Weights of a small GPT-style language model, trained from scratch on English Wikipedia: width 448, 2340 steps.
Each number is 128 + 32 x the weight over its row's rms, rounded and kept within 0 to 255. Layers, rows and columns count from 0. Numbers have three digits each. The size before them is the row's rms in percent of the matrix's.

# layer 5 attention output (transposed), 448x448, rms 0.117, rows 126-127, columns 0-111
080:112142097146072135118160209122085081118120098169139161162117160124140153148130142120159102167177131118096160137103092151159083157204157126090127064142113131173122093137169180095171110121125142080164119092121118130116179106093071117199138151129137134169105195193106166130200159127159040110105100099164148149086124114078139154124107148163
075:136073172151107166155078102093147238111154156158105157074112125135090144136134137036189143149129191149146100150122133093107082136151105124154107038170155079165192154070160126111150119069167154160163138124157116091157133166137086142112110140096132130179145153152143085111084170116128048107124243121129160111154153138062118107143160105152
# layer 5 attention value, 448x448, rms 0.136, rows 127, columns 0-111
078:091193160054076150089137137169171047122123133128134142184105110155145118132067135126113114150110077165082137101096095095152136141157060181139146125079077148083097146100151093185145163201136150141140064169116100135129119122152196132125125128129138084148082134128157173146150075195083127103174148155122146156091082075188121146136135148155
# layer 5 attention query, 448x448, rms 0.116, rows 128-188, columns 0-111
097:165097186122056130122072061132122109138093086089119159125178145078140141191112125166157133118154176159106136154108164119098095118163101146122156171120105133093107113113147123154114168120136131091172093167092140080119119181186099138124143146088117081101110109125075096112096135151149116089145141254109155128091051182157160118132131124174
099:088161158176143167080214124099134097118107101164183152116078065173109100106131156137142144174106209138096147169158131090139144171182078143104142161151122154194106126099088137113102152114143102106115198112147158065086153184072136145136078103128202107150107113183088124109109090083167104153104085048143106155198117165155093160131152134132
094:090176136139119117124091084205110146102135090087112110144183111110161094168142132130083080091149117164154144170089121105119166151140117133087090098048126154097135081164175084084143128109166099108139083106132108150114129108136136095142181099097150139177056138172107123178142101110150135168158110120161136064152168051167130132096111159144
099:136166107064099147145182114216131129107155126098155106138121116102107133126083108101128111157105141117135161124113107129101074110114147129090139124126115147139076148098183107116121059125103191097116141116069181086157096159089181118166149145139162097198161120094153141099057184154160145137106082088159070187142127122104166164103053113087
097:110161119146132117145138125054114112132119094152124146105126137121165173155160093129109163075140103157082154071079107142128183102127124119138128090144073083108140128138182109127135102150177158104164169132122121093112093137190116120155125092104139089173108126132042089115125156166054116163124163172105115118146157108107145075105088158173
098:173133154096134135149147118146128100112136132129112159107208153125193132064130106144155127094142131211133128152085124097102132144155182159108132064109111152125109113131121121176133132110057082101088157113199132088117143107143140136103120108148106135220117076129159067175132170139099121128099098171125061126109109156120133139156053190112
095:134137158143158185123197089156091193157080132165175080138186076154124136159121095085119132159169137127166126115144074095116139153137124149147105102101127087124226139095097214106107086048131130132167145138126130108119128096111163182172100198108156093138171126077089129146153114110137128093128161138168092128151133180142112117124157162108
093:123119151121138107170154148161135157129125125122100138153190119127197133113186096169119119180121108091125128161132139128085145116169138146113144143153085173115084073148162104142114136095115158147131167126137101136114114159095117143102125097119127086120113152176185125098132144109149166178079121108155129099170130079148126139176111121182
104:192149119076139109155119113147156060148111081179161106167109109126128098161136119112111137129111129103126171147092179158093099145127138151094195113116104137113122144133138138124101100116121165081112083144152143097094151135085134133127092121073205161153130151128090133123157088181157120200074152175107176161149057088193144113081110096082
100:130121110146169132087075126178118152125124149142103153138163146101112094146174079136072114140139104178124056052139090148134154043145125111079147147098143082189191156106149149205169124099110142147120133162155127089075107200142163172202126099082137162158163069103106120073126165100092112087187143132060099145118145114111101162112130108202
104:093148162106131201126147116185103126200153091139181135140095131105119129133151102136109161157121162137139164147157166145147056129080130142130087121103156155180127099128177137135147085154145134170137145128131124108142076091110131146143138158122162134144161122173109167076114115129115128120138085131187090158158093187137173124156153162117
105:098166125156111167111151123150128113081115098154099142130125152139167097133026139145180102080137151122152178106098196128124142174147155112111157132112179149208136172134118118087135146135137114099089176078144132117100156167043129102169132162119172090135133164091085126117097180078148125060072127133112078152130078148150097114157124087099
095:145126110103079075148068142162170142108119130146144147101145064125141168084102155154137144094104108106127105187114083114110167099147084158145133122101115048126200143106067134161082122163110146100077150191104122156166099196157107126129107143149137067096094103146127198145122170143113103109125151168078132165082080175136064079145150160127
104:101166147134137139174163133144124133108112169107097173143067135134201148116083144087114112102102116101098120128142092143128126080206144107114108121173114094173121154148125087136143088163139128126100128156106169115113164100150128145059169151107140124046128147144171168118156134088146156147122130070104156113112135187164000177117196093133
102:118154103101138138113089129087116098207126038053081100122161074116146060161117112085141090141170124089080108121153163107140145134164124129167111114153125121146095095136112100121104159126134159115129112096187165152096122038107069137099116135142136115118091128143101104131090117116152151190151137130100153128137095111140209169095130072094
099:126166089190135146072157185113159154131099112133046130144107141159126071084036102143116074133087186121111129168083126139109058111182122126127135164137127115141172121154122148110129145112157142114144175135112107090168141091081155141159103152145133146122144147119059153126158121143091132109172097162052064166086163086130129143143155165097
103:122123123104170096116143130093141128121124140135134156102113085120118146108168146151145100157089120140160127149147113133139191133110074127107162136106158141130090061118125163042154106129121146162129142100144146154163204142102094130095097114176137189164132120109163053119124151119128096081156166105148132168224150125088151123202133066136
095:089129139099128139115080138104116179160101117116154141108196102130101123101107127126118109163163138174138111109130119119139139143150097185162129176122118082106149127111167158125085059108125134086090129185108119104157164094126156105109070149066149114133179120138064175089106048127125148141088097145111137098149120107094163072170199202094
101:144143072088189138158128112098144189126105139121141063133143135119153176107123130146134153133154141147166144150137129105106135088129119118101156109121073102115145109120147151136108074144136149168154074139199137148086145172093096080152074071124176153102089116141100138174106169107118097107088118129175124139104074139137142110146130109164
094:148111160201127189156137099082139090085141168202047126124206131119216045165095131087109143125147167096144148168102096168130139137135145105116133181150146181150138085178137141177176108141130106127081097108121134105081148109069100203041107186119148129121120120107084135101100096145129128095106145145146133159117119174134139196139105142110
106:095169104196186144134102168087144108183133117085172118133192115150129173070164186117081165132132117143107064136167141124131194132147129164184113122089126160127107104079143100121135131166152210134125092103109101139128182167177113111097126132140143092108103142170062137156109106161085146140071131164150171083122110163155147128162081101133
095:196156161081057115161116177161065126162150111178172111154145128113162136122145187152120122144125085125082116099084116131140110099113154068108115087127105100079122104151132121124103144164139124087109148075108159120109125096146167107086137152104128097134173144129110080127124111111169157131181147164054136149139120068106135160089148111087
094:140170191139099077121086134081155112130131092161167177084097123127108171150176168106076115116158078116113134115071087098132109097095132111191082141128120113143101178174077147107056127092154164102125147131059134033075109150132121159099067075071101106110104118115169119108141100130110096105161144112111194215182102112080076122100116152111
108:177123115087161147128159136150160163098074115135114090188145155114126120128086093182088114154128097081146152113084120087072096120141149091063139123119134088108151108128131072191062145127116123138109074125104093146103118071132135164111135188162094134126134076128087122088092154091157196129101147170093105169118089154144139189113145181135
094:176151128113123124139111094126175120145088140120120094180165149122100158096117054119185107139113127099080148085109136097116067136172156153126184218133039115112114112127128092165122129119197128076146116111113107126197107193113139169109099123140106085151166144114143122140122159120142095122094107070110088115105116191131188155115166136151
099:170079076130107168152166129130150150118095140049143049164096115137152130128146118098170149097081056182141167036136055144094122148140129074093147119127084164144079087143121106143093101173075066131127120133207135129110148096118090109112157181090138137161110121101132102100189109120103113157105082163117166074160155151104108124173098104093
103:081132139025186078087120153106095128176103091120131150136107165100129064142100138107058076142145120171101141097134112119106139135155150139094051106136175179131130156157172118089080178151139068088174097106154130121198126139104139140124158151066133177150062158097149177060153126096165130066188066132143132121187109123098131132105108133154
107:168102124190139167127203103132123159153082171107142091167167138137092120142083157157053175115207121127176108195127135143055091135155097141076131173074081119096090124103087108132132133090096117117132115138139077113113193089121111072118072093100090120108169092131165082089147163145143131105158123127123119116102139172107144093125129101141
107:116089145109142135141134077162128142089178146128138150135101159140135123148126161138164147108137120134096108158098116092101112124148119119130149127080097129116132203198084108133097137094197166120139085172132172177057115152164076123080151170121173147109094153128108098162091115150129088120150141172144100113168204106191113071132133134136
100:147177154118152094097101170110086096134128120139196088124177164083146174131104156127111117135140107145170147131116148160167078090152124143159106070168182102131183099177132144131107137145056166194094089115095144180175141093111119156180181165095106145164101130069080150138103103108095089159136172093148160148071058091147065129149105108135
113:148103136085105098125122109166154078150069131148144084116137116128157143152095168120076137122107139135142181154120135130217128103120054135124138092188120111087083107082092096110116178138157101148137103120175154159130093175132099141110121172175119099112153111167185126169076159221131108139149126102119130199172076130205128136123141188146
110:142095110137158101149117187072123178092133176109101136104133137130102113081159112095118188164125129163196033204128112123152088145126160159050150132097118151119146183088114080139191155125101105142166137135120128144162165175124148117157108120130160144121156101135091124156131117100137168144116120117081118125114120147205098074115127097162
107:114149096119127132080131081173085112103092123112167093201148058127084122157158126141192112177129177148159135085142113102122102135086083112126120105139107115114141152122097089136098103154114119108124151128191203153174146125080115150143105080110099131136179109145074116158146074166111092129122128130094171185139110136147136115104131083172
101:084170135118102071201120125081121098138129155126114142118145156083164158125134120146097145154133141114120146124137054117072090111119082122131171158163140184157173138100141177073076150113148110120114094112143122094149107097115133098097125189191062110166153140161114093169067126088086143150151136098134124133112120136101093114080091161132
110:183084120180080171115104119133130153135165053167139140160181132141126121122125129091170089123092095127106171169135153068132128113172151135196114125048109149114117131100089162112099113080096143135105112112144129155140146092180100112108100126092100160099122150063120106072107143179085107104109156189175065191145134112110102121140118102107
101:082105146165164156103158136086077186094103144134081094129125083096165146080131066119134137076111187096114116147135096083098117081157103140087097081170150096158101146084074123094155108169137134186116130132078121133131092110120178102121089152122145128195106143142193132141134135081099104076141159088067137128125173145127142181085158130138
112:166094129151149060185114114127162145103162098108095099106148109116089110118084118111084124143133148195097105076153164109124117143154091145116122158118126133131101150115105129114091158182217135167157118092107082112133167144156122141125151100125098169153085088166129152092171080094160144110132092081156157112145115078140141099088176115119
107:166101108098129117170116109116100135079090147172095148169086123171063138124142143132165121192106167079109113114157134189098097108114172047089192088061194172131100110099163117112147154134195143184086097137193133096121162109145170158128133111150103141159087158118175117087155110141118145107119125116147074137079131120129145113155164088100
107:094161082151147146050130119162131104088132108126154151149153115124078124065105137135146073138063166110114097169162178172099122134115157092092165101147133195083124081155168155180134115116190141152125163168175127126124099123111119146099113187129113146131102121121089154092143140126088152112079146118130153104085136170213145129146149175099
107:129094146139136114092185100105145179156179064147116149173149074140115130119219157161134155120111125196136189122122134077112188097121104146120147104110113149148072157126122086129194093102102110096119166150124138084111108183168123113135123053149129190133086132127164116146148106120114074154120121121141170089099098083149118170143107098179
112:071112050115099130076159120146065144127140117127136123120165193079151093133122178130126165108134116119173158087139137182147110106139141185119121122074101154135121105137105126116181179097131147128133107125119127148103081100139156111105126163113114138116102188136152157153140099121151172111144044145102132125141064110069056122134108126121
108:118172054182093132143177157218124184130120092105186096158129155142065123122126073096131127172145137102051168076169053197139131118083162179148179121126135165135117107156137078178123115108096131105134148076146138152138102100137125157121101173177089106160156121096128136073110140075120186154158112107138226141146186135185147163129109125127
106:095155127121096085141071161149108091156144133096165140180152107123116121102094194139123144100150156164164117157150117182113127136094185144145101145157066192092151200149132117196117092144127130113123157144058102110029105098117158110122077145109156161153116156119112148121108174063129126144110100130135107143182119133199107162105093092109
106:124128149139095078066124174137174128156095126088103136129133113188083092131124099102143147133177105128092124109076120109114142157092175089134079158149174111187100151110164109102103087071088126111114137113072188150203099133078118178188138114149080136104116166154158118103173137170091109167120140188153148073121059050107173151069037150182
114:132147118130104115126142112068139161132158143118184062135105188120122129113138092177108149135081164161081126120116150065132162104099084087138092102090144069120101112207068190133121137156147151142100170096164166148083123171091142122035162156106154122108107102122153114090168141096179058149146098133154121123146180140068149140109157139162
104:099130140159105115141145142147130166096149173100158090152071186133110107115165142125141172107152151118128098174151159087201094144108161097103191093122095123162128125100110083131152048104142142141115113136164167188130125092111109104152076110147111159164106131157067079154091131118102154103149128130146187137103061142156128099120157078119
109:187091167127044145108181174169068048111069125209193154122136155123145142102144096114151117088119090161183152131126139173143112171151111114109139171109105057110112069113154094125130080168161149109132155170091136112157121102087135135150115158158162121104192133085092092101150209151173140091149089114118099160100122182158105118148098103148
113:122108144135055142119102088111096137198110175128137148185126094113162111068141101114112142133075224127152122140112161082090097087108098150125106176125115128094114149111169198155170164120101115124143160121131095147136161153158134156156090143136148159117144135147094110162170108106078113131175113180112071116128173111110126161152164163143
112:141149091088053117142141069146107135129135092081122112119145153114179169099160110147100105151129165133109164151152117102125115087090116133150097081123092087150205145152141052161148130118147039098135181114118122163142100143150164079090132064106129098124132159142123189084067130120135125158111109136136108133096128144137139168116153073106
114:140085118087154166147136106054160076132137170166173143170114152082116182118126121087140071177138186114123136116106116087104116189029156123169107157133122092134087131156085166150140147107119164139109076142121183154140129127123058120101123101150074122082060084111110157139158142129178144145103162122080104138111115048154110104095160104107
107:107191173143145126145121125144090196151115100132140154135115082134099135135147117110119106106108102062100211109191092131100115127187124119108172164083170131105204148104186135112141107157173106140091125177067105126164129162145130136140108079139081132145073124092100117134104112127125138114152122153070201105127145180154120172142110111076
109:122114148112093118127117108137129100085165155126109120155110191163140110127151094127131122115151058142120064089158146148102128170108127108156152131167098109136089134128109082110175163099099119114164126046125154079152140111135142129116187136079085127134106070093092067136118150145133124125182166166107178144161138115134128138151146088171
107:139228175134202151150102151101117106124127093102115144086120097120156161091097131164089153137119193153139082139113147125138151151143162137167082144106122069134107122130108143140187130133126120160073168100150135135092111159179134114109165115122094136168071126116049102158118131168136150097167127102107077166137174095105186158142090081056
102:116132099204150174144099138144148146122065143193025093062114132132156159105158140178104139193120207119131203103137123112096082106128111117161067132173099101112132185134131113172122072129168116122149150163076116109164110055186169158163154152181135145138131120123143112112095192111125108119141099151119083090099121129093110136140136114083
105:128143145189143103149087095085120096141085201085113070131132120166139123045138074130112142113147155138110107109180175062104120110122117072143162115118139143090107150162140139188158079110135122079131132106129137147137136139102100144120119106153110091106183144170110118116158137181091117122113147161123129125126100141090095096145143129080
110:118108188138117143116118106156119147168110127112117116171103084122155120119232123143073152143161162127124146121129106118143108105095190093122161093100115142105087146113142106119108068077114112153142131128139141172099213143137138144185199111104110106120180146223117201163122099136131140121145166117072139076145093095159147168103023066115
104:071095174109141172066159163120113137119102103095106172122097196142163167132163124100207109113133141110118160118112167120104150172101056174152124152136122060132112170144083104103078130168163147148152126143106136079122101154161098128098145102139186099086152084165098132066167112095108158162086123145077079150124129184144098159078158121116
106:121121153108154117123139167146128159136129168109140141174167095137169167102119097119255095146110020119105142143144185151122095151124151093116159140108109095110096158088152133098134159096118121098112151119120165100182146175164158143117096115167123149121106147126088100169138142130123152142093100175116139118140116130162124122099124088136
108:144126118154150112135110138112133094189208134110099147079104068093143105108142132160083127102126176150089129123089158159122181103085102211172157143142114166110092144100103119096132146096164111115098065126190174128178105126119100097107127065088055116141063103106122127135116125130092134118137139110147167158163229159147140140166112184130
110:229129091143147111173116144096127109149122174115099125120180142126126163143109100136120160111139087162119134110116127122138101139124095107104110110117161134101120092119054126138121115142147109103093131059176082080150149114166094074086138114107099123145121128152147121139068134152123123090079206152100120136160187141123174120128130085139
111:152162141142118111098110120160083136136088094157111109078122099129146085073116146141145167071113165140107115108128068075146094151107071142100109072081138117128079092147120140189134153102143109159195104179139088143113144144095140094124091149116093133144107112056122136125166079132114120085091115159126092149142104141173140150168102085061
# layer 5 attention key, 448x448, rms 0.116, rows 128-188, columns 0-111
099:200109144115097113077119093135104157076147120111163109154086140122156186162162139108067125120118100159176142133102114106120117102113128119104065147181100121135047090114140078103095207118089118094138082117078130137070144146138117137161137162105131111097091116116149132112136103101132117120143125151108108134112072141136160130114141148185
111:069151119141091132063175139117216154146111131090156210116110150164161133200085115048175124146125149068164107175147145074157107170108089127117137177136130109138137120099121114164121118174243077131099145134083170075086118094098139123118122138145103149153114119147137163089116071122141132112136125132166110136143104148096134110148113110125
098:128118162155103107146135170184128211056149089083180142188125142135109058144152083176083075137091050190160143104136102135116128133133116088130188130138120087118110113225124096089195153141112116143101063156112097219133115177175150086123133133142138122146141122119154136133122089102133126130164105153092103128135147078134140165094139099173
099:121162140134114071164176148174084145148202097095119161135158164131117099111115140190192142137121097158165078178090147146124082138100117087101152189135152134103181120122218121087098115135172168163103113164135169133103111175133122083128096089128156097148076120175097109126112116091145138142184090137159081107185150111154149125113095171103
105:128115115105136155134079092140157178060204130143088133105152120094150122145134075055193123138089098118096132081113095132194146064093100135167136139085094111111113074121181089114093176141104149123117129162118142121180118101152144161151084164095135149162078115144097144112132161120170129091118194114137218174102144133143105095175153105173
107:063166102125122090123140153113187126106151136168116104081180105054158163147117073116134111116123142182083136084090113146166108100104107149091069140085125134156127153142119111147114135113095155165156139128108176117138091099165171134157132140112199122181120128156131063148078100103197117098112082127125126153147098153178053097118105155142
111:165115059111125161130154165175130141111119150150144138146110140144150100111129127133147105113173151131143089116100146148080122167137164139127114076149158139126125080105060146112131113101166133202118148181124135172082097148142107167181149181151146144157094098064100146139117101068107123128161173145095112163089163142114133088131149131105
102:108127085106139091160186119115105110165168160152110198115145100156196107167129106122140096115116118154089145078106086188117083086129151087009101143142143144121208107174081094063188168185165146144149155127099158118130087103124136124172133087089121153149139124100160128069129164143096114075113130119142154120120147148122152140116160110114
103:111150159091145141148147072084154096116109144115124196174068127154142166122165123163141097119077048084131140168097111103115126141113156169144078142162129118113126135118116116121135064186090100203137135093137143115120140118137122120077115121139075174152096135149134154133152115147132116188076100105163102194082132159163132126119124080096
100:119161092118150176152119133115146130162152124119119168181158124112150100150111139157098151119152134155155071097160102158129139156090166109132133114108123140104094198154127090122178044113178158206140096155090074090123175080118140125172161096067122167170091100124134123110107147124153132138155133091157194122103055085136191160123092201103
107:153119102108154165122122125079124143161156129143217088098138172134106088101176152125169158119116106149167115172159156145170117203174120071120070149094157189141090147119100145131125146139151144156116170144162080098121151103120136211080104123138112105147108126101182199160091134123184088167126091126135123088169088148129131094141100156053
106:127161161135108141138134090178126120178148151126175159149111184127106128133056091152087116127106196126114077112157190142156150145150109119093168160112183101155108146131103120087109170132147051121142199149070124116103118103157196134129129145159113084087140111086144113152074172127109144123099201114124164160139164085116190170088142118108
099:133162171126122130136088182125151123153120109104127093148144123114139089100108095160139130161148130107189158174143143100137135094208065190194131088136104004097113145106076116117119121107198149117070158174124100116101127167095117119171080114133122149127090122166131123163142116121041130158155103096130182099101078103130048102193117124123
114:113145126078115110118112135088118149124192145117122114101141086158186121107079135102107212167146145089126121090086119125129086098143101148122096126123112117146129159145169091140126153152132131138123083191133171117156169092125117124123129056130174121150099151127102163174133140127165159131127182092083124095077072196087113114117135145090
111:130113080119076142142138129135089134090153158073132156170132120150198096102138087123152101085102142125117074143185201115094113118098150194132106109148164134164124084080190109106115116098157102108134128130147085106113121150062085058113164147125096138105086157088156151131159112092171113142115129181128126151084129157111179143142147146113
104:043143101144165177113156180124103116118145122143161083104092095138163156110182138126179073124147149097136072132130091175135068159099144068145180133113151173100112084098023139115126173082156143142166182140081188134133116139088107123136088088158184062196118181082088067094147125140122083113147125116153121167144134144082145117160148144133
112:117075146112100173106109174159123088099087143151122165141186117187116066123124093143105126127065074077123128171143156104109152195111126118124110147171148107115106167077170131113111155123127065055130090109138135169117194173149097165108100151188162128135143104108146114124132127094155079139113153105108146175152199083129099163070099178172
105:135141133154220132087098130095139147057132143136113116125190106081106091130188106141188132126142149088112109080137080150133109093111094147122088134136128088138135142084115187180146093092213125146117114125119154118115159166084150162088093127114153116125140124087129171090114110130106100146090152139153189120134162189119130122106124135138
105:106132111140086135119157143156165141101154097090151122196152136133108113104075086082126141180120141110094117148090095113127087118114108068121101103170080113136071140075112151104120122151158132098123033127173125140137138133106124080194170144132099141152162127145091151132119088108107169149117179147128168136157185116138165104141095196135
110:151121098169169170140163097117144161084151146195108106103144191140155167123172089080102085118109149142100114129116159169108116097147112136172130072123172153167112136146099144081161093113157101196170120166152141159104072150125077210146177115183151161122123175122096123055137158171137087107132178122140149133060063092150169147201082136161
106:112138141131166177089119135109138121118121104075119073126181144154120126091157110086143142160057155135127133122147102042082129086149128187161079154143099148113156176130203080099160205139139191124129097157108148154124190101093167092103142154123094111102152131101108149075119099062163125120099118110098116101136145143117192086141116122158
104:119123171149101146132179173131093158118138085177133119106137154145161126106099066117149103155112082116069135110142128153115115148111149127189154089232088105150080114151122107156091113147152135104115137092127130132134106093110094120137142124090142157133144130155062170072096088176141153090160127170134135161135132132108119074120144176098
102:134158087161131086123138158089136072159174092158173174073103140164092121072152194098204143169125128129101145194100144141067193132157109145101178126186126143138120151107160080167119153153174161091121081126080106142047073118186165110070159137137141118090118125133156090126125208144139156151161133117154213173081099124154132116114151157097
105:135098160188155170118122083085145137137175097091152110084087095117167138164123159165088115127152095120118147093112122126152072110118113139101125101111087125172149157154075072131106102104070073132098101119124131129156078194112139151102126144132123175165150098171092147160166141102101163189159139096154113164085123139127127141153105159128
101:096120138088126119104138150108169175138135100116098129174140092110093160077037144149172125034105142134155149095073155122131140129104156114118156122092091183145116167102113116109123165128161170056113086164098091114134145163100142157136109118136122088172096109074153107121072113099114106053098093122125183136157162151165105139096156130073
106:096099129131110161157181104110111164092091186107169158144123202153108112120143123151137117170083112155131181069098120149152125092195119106173109166153108106086093088111108112087122114197124105146131123129128202119109091125169091132116108141152111118108115146152117128108135060142130109153074125140124145128124130168163120125159020123137
106:138104145125152109076182143093110056069149085099178113162098177114127080151185105108131061087097174077092120119087097105137178134102119106147078117120147183122047100128184146208071114167058113151122115171148143083066151082143092146096219131130059109101117105088113160100114075135146105103127115103126106106194167145136114206116138135142
107:141084097116170173125113090104118112165137101074151168046163094129164118097083156169125168149105182132143119157120128118136158120166095150115177119101131068168144096179073183142133123136119115084102109100119104173130152185136104138132156103101081140214078105115147175116051175129136148086107104143109152121128126152122103133158162038055
110:170157093111169163138126055142170158066146166101101142134142118160144148105117093088150180156152084090078162146141129089111161143135120162100172104065111177108111153159125123173127140117095128155119074152111122146148157084177161091145154191109124109091129149076080063068080088105173098138116107149139167100183140024127144112155142131127
102:119154124133102078083160210149095165128150129119196151097143132109154104152060129087103090108184171079129151117164140156147108133130113078149128120136143149132173158121119170183098092157076122157142143099123168090073154114122112131149198168137113160099114156145141099151110104094089056094138133175155154117163135152101158140168148153030
108:137074176083145136129154124111157117104123125135098097154149106136105124124147124091088123147087159116107071117197154122142113164130109160115118110171127142106125152117082194148051138143150100153117136075130126164112127109100129139127144154156087093114135135204113132103142055123140128162089188102027209170109117128152138143094117143159
106:120142074112177088110094120155175153129168120119104136154161067128083127127072173131066121116098156121164125092177106146089030158072132120086110115147195141158157204116159136153177155095093122191164158149168170108145143093110129064124112161122080119117136101151157125118156160128169173151107166086117132102159118144152124070098147120143
105:127140073116150147126059125147093157138133140084107053157092106130119173122183142153158104179107132130125121136141194142133100107079112156132145109154105145110131074137107124117115085098115164138142180120105203145084165177138127099135140178101136140101116152108086135197131136154127133127116098127076165169122147097100132117096139038170
104:076123112119134138154131116065106124115098135155154107111162127063139157175114147127117166164148136084107121125145144199122129061106109163135080066096084115110108153134137115103104180100126065095115088127142105113116166157071139121124122117142080109103147168132163141117137146111171153106093124137116087156084163114107159090077090100125
112:146105118146130117055099099154137145111062052139161112176160181128160189169137140086143147101112177105102177117131144138144127144158146109125144056133109094109105124118132158117115097157115197136112128101152142107179110163168106121126111084192089136090112145110086145146132140157064116076147239183168132160172120141119123129100231094141
100:118115113132121124145132070105132178165095154158126134123143078121135174097150083042162148107181172154114201126102127113094123086129110159126131104109098092118144093090100090175136090122148119175110159060139101148160126109182124120114137142151164098153175141157189092120132101120085129125108137117066129123147148087191146150134144217141
103:165141122091144075133091150158110080124141097130117084088168150130093114089115125132077107126198123135116150074106111146068155145130103122107128114123154168136106169110155094150097096152090131149151116172137151081107136092146153147131137095122128135129161091142068150156153076107158126111074149049124152087129100078117080183141102116161
104:183064123128101120142144099103147128108121144110090168126073117139116092153154158116124143118131190162120121076101160090165089121044127097151149099065125133144129126141090148116089174144123137104136104119211116127157157152129125110106068087145160124152120148109133122122183144085110125091115124091153092121159138123057156117106097087135
103:090091100126100113035073170068149163170163128107158130108165122106129116085109073140119115119061155114110106164140156059132106146113177165070132085159148132128097132134129225135114137169107112137136212111138149131143155108098068140092047177143203142098120141157139152058135114124160101096045142145153165094107083120166097119182120171155
105:102116137146171140142087061139083160134139192103168188149106129183204130150155079150146218141088094168115098139153108099127137175166140193127119123128138162106069136107109150112149083089121152077116102143152136166128155118167113086148193128090155128132122134148122136114102177147108136113163140136116127150164117173162127165122109125192
105:170122079117071086099117136121124078152135117186151181097148188150160101108121158055136127143118078078147129160128140147087128146153138146180150139111139159132139085140176132193154093114170110065156111148103184140103121106155123125076129117156162156111077163097128177128120071100159092142134079149116149103168109106091151102118154109137
103:129187145169179125125135174146154120098119181102110102114120096173138092059059136140072145124188087120116169076132118130137155090168150160182139112183104166123148158147098130121131119138132097135161126062131086130124059091109080128137091165169083086108186125152076144133118072085125127130185126168159199174128162125150146125086086118157
109:149176142111181141144102118149104148129114111172147153169167049125110145091086150117127160130127129088171104137149098143120096072116146110134118136195089143160174164151085112153095090111167117098134158123110138120068081126082125131072160140109119093141108110098108165130044164127136115148161114051136100152160105130153107161150109173163
104:143133096084057116075080155159138070084154172129132161119131122179149092114195127148135073115094120133116067157093114173068124115056139138160124093187179120125146202063190136107125165097080176131105113136123146190145068154094075132152168155123132089171170142089093149124117124122134116095134146130111121147142128131147132176080132157175
107:109138108118057170158136138080115127070081140103113128173142178128152137154189147163151134095157160109145101112127097122142150152102084125156164088138148095121141123114130167127180183150162112177102165043118128152176111139132191143080120183128125106085092082158118099133116142171090077188121112151147151165138143091131160179100138118176
106:151170081138151119100167097113140137072165089123134117109110141081115118090158150132144199068133129150125147119131149097178129090099148137142152133100085169126189164128088188134112050070122130192158101131139147150113058077139121081140123138138141092127007122112099112165121113122168142122134082130111143166089093111139131096080117163126
106:186173097144099105161221155180119092137123072187177208164130123126144103126107139134135106143082104153127148092118154157142102215160024079189153132137086140098102098122117093076094124104133178165146130161088140119163137138139152101098125138153171089101156154100119137135154166184122162109112137146068121076135070192115141123130061152108
106:087144162157072147101152180078079158163107127125183181125148175111174106060112144098136146125084128101101120197094131122114109167102137167160132142090127109100162143139157167181109113144127151073114123136116129149134108117135088169134151112104149118085088103122107147106120165139121089099083121163147149109082129174136145155184171136142
110:186138126178053111124144108151144110117133121086161148104129088118116109060132130131092126119127179112138131182139137119126173071140173123118108117084096110193152164167114111136097170102135146145135146126131149150191122138168140154113189108145082134140101155145142134094081095142158110122057098175157117139089075107130164101096168121090
107:078094091072134137168126147085131105148152137116185122114166087080139095110095110120151144180139123102115126157112105091096177214090213117186073197139054136147092122137109138108101116140097175166144095112107135112186120105084085136117174131126157114114095147094121155158144144161173127129134096139128140123122149048091069104093175100045
105:148111153174127131156100105083111124151091076129085207102183096132139126071144123143118139094143130174180156082049115131126088122098138152179071180123146098099105132124160115133116149108150169058153133204131092127121202108144178124128145079055147152156104156094126122087150145074117138159143075102130163135145173101186183138175161148102
101:131097129107102141141150031113079138035143115091141163153106151106075112170075139093143112105095123151072066066153079171105165171112159163123105131157080058098145178158139075184147129094159098127151132088146113145137148134160194124147183098151112167189144125076086096181108159134180139133108142126123135141075103135089098132140194132125
108:141161153159146122104131133104165184162119161091125093104132075130152121102086139087078138134090146138155045118168147065119153130145086154206104110169080073136114115166137176099123108126169144175061183124121122085116090142141122095179089078147110124094165121173110145187116094137130088124112104112160086123164110148091151106095120093107
104:120066155094149126125090184089111112134092097129109125149125139169142121142113183136067150137146110105191209135144116100113097089148111126159089141152106190078107187129124139177098103108205165146127185178114120153171086085204108144108164140149137135146119160127108142121079103137134113117139121145087145132124127124110071134173160062092
113:082119212103140178156121073063127098126160120120095107131143094151165086056128172137167163166079112150062154151115140146155142107183132116119118084049100085125147103132124160097174126145202164116108156100065123101170116131106109148057133151117112089136097143155121120126114132149122143187129143143092126121194099151113059118157103124107
108:103121175110121168131146110121138127107094152160106102111116102093129133115177090126040158131120115165086140126136115094129175097200153084132201118137135155159156144161115137095133035132175098117119092105137093120122150157122124145096209103103163150128128138176139098157146122114167112175163085095101135137147199108041056096102109042102
105:170099166154100177123160144073127079120134112138135199140080182158123152140137162128115081098121165097109128123121099082106147143175124112145096138126152112140119147154120072116136163151119108185131124071155130172159083123133174149153158159122134113096148116106156139145109139122155149180107109105124084122097102151154117102110134136148
103:114095122132143132142126086125101168126054122151125139162138124122121148114111102145170124121149054106092157099138117148151136171120093119141130158118153131192143172188145137116115134133113137143127098121164117115125114156166110136134140140103160157135110137171099104196153126181100129152128084161120098121157104049147113124110094200159
104:092113099166153149127116161160101146194135156099066112087050120127106097077101118125163147096149196143143117081147137155130111134083144160108141187147085130099062154142139097093139146082128123137153118113150120128139139158089181120167133138145064102083079126100155128168108104110071075107143156118080126139088197131117145128164094129108
106:162139143202126062160172080137130121131160137167142130124107133117153136141153088152101144074135101146126143119141146136125106185137116141084130155121153104104106094143117119191113188085163092108116092057160103080104154180106120157089131114078124121179156158115141146123137057208129146168123158160090129097118159126161147129164112152129
104:177150177157084193126150090127082162144091146116092136125135114115125141098125130143102129147143160156125106107125109024075116162114104172075141104168151117125153084130106147175126149098163116158176096106084120089116165141148168074129146174130149125095042122104110113149112087096163075126104113112130118149204080114098102070171075149137